config = dict(
    num_hidden_layers=16,
    hidden_size=64,
    num_attention_heads=2,
    num_key_value_heads=2,
    head_dim=32,
    intermediate_size=192,
    vocab_size=19455,
    hidden_act='geglu',
    norm='rmsnorm',
    norm_place='pre',
    norm_eps=1e-06,
    positions='rope',
    rope_theta=10000.0,
    rope_fraction=1.0,
    qk_norm=False,
    attn_scale=0.177,
    bias='none',
    tie_word_embeddings=True,
    parallel_block=False,
    init='trunc',
    init_std_qkv=0.0834,
    init_std_o=0.0834,
    init_std_up=0.0834,
    init_std_down=0.0481,
    optimizer='soap_variant',
    learning_rate=0.00701,
    lr_mult_o=1.51,
    beta1=0.95,
    beta2=0.99,
    lr_head=0.0102,
    max_grad_norm=2.0,
    warmup_steps=200,
    schedule='wsd',
    decay_fraction=0.871,
    decay_shape='linear',
    final_lr_fraction=0.0,
    batch_tokens=32768,
    max_seq_len=512,
    doc_mask=True,
    train_tokens=158300000,
    max_steps=4831,
    dataset='wikipedia_en',
)
Each number is 500 + 50 x the weight over its row's rms, rounded and kept within 0 to 999. Layers, rows and columns count from 0. Numbers have three digits each. The size before them is the row's rms in percent of the matrix's.

# down: layer 8 MLP down (transposed), 192x64, rms 0.212, rows 184-191, columns 0-63
# gate: layer 8 MLP gate, 192x64, rms 0.23, rows 185-191, columns 0-63
# up: layer 8 MLP up, 192x64, rms 0.24, rows 185-191, columns 0-63
down184 105:515411417369548446485522483486476601389510514555590564477557525489486551569438570586523497490464436534545499516546544433576398462503500486541469512486460522489566502556515504475466474493538540
gate185 095:486480552515427445389470460492462453459476480470588501482496477529473542529540476465546403507556397461425488422487513463638532561529507482458519600551520535439487524477439457469524575453458423
up185 090:456514484436567536494491601522589528443470583480507478540589435506490473509507512503483508469540580464439422525553531488413459506547589580508427565427504542598464524411500507464485440521575557
down185 091:568488522480499502501459411433437477547525570534484441495381514482470579485515563479363441478491452456555534359418542546557486559480485494505542407461502450504476520464462459447479512563485490
gate186 116:496496597482543473514520473444506538631547499447525551485434500574483531546538499412474526550509477476465551536610448587501466484528529542484598489501534481440423432549601547397506478543518550
up186 105:607427448440540499501559446388402572501510542421474553453508479421481443520441469464480480495493449537469579540456477444454474471387528508538507509465491531461456569606583495492490459505451521
down186 107:509483530356473509497455423453455426444503490463487522440478492440583429485489537529494517506428584472441431522399479521472492481535560477484452521489490526512484434452482440612418552419405513
gate187 097:491478539491471404599465541509497512486533475440475473443477491475557451469532524437468513588458447495443479510463371632511507521560528479516444644489563530555488396489509525422520498486453485
up187 092:579540543458525527525471706477528540487463550532509465502519563529486469490430487513553428464420562512488476517555432479475537436563515508534533578538490474481480569496565516545603503575538551
down187 097:415483574495430535546489487521496424535520611492472520419439454501509523497534501360461537519455505480461577567436551581480486485496517486521455541442444490482485476450529518601495456432538368
gate188 087:464547475516446472484545547477582508574513483479437460557434507523469589458488543449456468485434496474612513542601475487532440475498528488447467504529537525447489545401528586439609547595519588
up188 090:557475496537532480458461481506560436459521369544454558549613517504470417501499495519477528485523544527508503495458482528515569616521549522541542484421490546546440516384406510562557402549546480
down188 083:561459545461479535544447459420452575511414457503512551427456586537525469412491451452474425477505415558558509439473475422477469621456470577451554480550483470483466517457434525447491537449472438
gate189 112:485513571402499513564507512530512574507413524537634492455453444519514393489466472516487486480508496450458438502483414568542589561580496477522408490530491399573549467537481528456505450573470524
up189 099:442488499459477529585464443529491450554409460526441579482458530482500433468514388515579564458492518486496571534476511457486505562444439387502497463519527484403464437446539598609510537444477496
down189 103:452395464376583436533456502427525518512526594508472587426502509537571534579532476426455447548470455529542492472508512565468531522526570483536522466462544446582555475542508430581517461486564494
gate190 102:516475411452520417516519461463560578410479420531395534497495567475531527526554484589583445512483501530591554427603453426458404469422557532459492511479529555544493522469478479509470517509515527
up190 109:435480463522455495497473518339481403515511479482539486522567633533463477547532489569536478541478580640486435486516504496531508457552419493447539518515502568513572513560493539461510441484427489
down190 108:517381534552529444471517444458459584519583444504482476493565444579606479586503503539516528543494594547538480456463452505483430480578481582461551434533581462546533478449444506515546514535440553
gate191 110:491424486544455441504447525535560514400471482548444567502527488481428551429457526455442536449500459393556485522533496503555484376467458503483452502503513525535500506450414443514408371425463539
up191 104:466538523516606508423470477556498531527456487535453514437506459446530553532572432478535464575535498522504539545506526473575391521456501526535562431538537437442531457585452652516567512422524541
down191 110:447574557520533476468477497489403465494410404529519513520431557566560486551536467545494486540517532517477467505472635509473408563533473478466460513435476452429505581450576494397528442445560523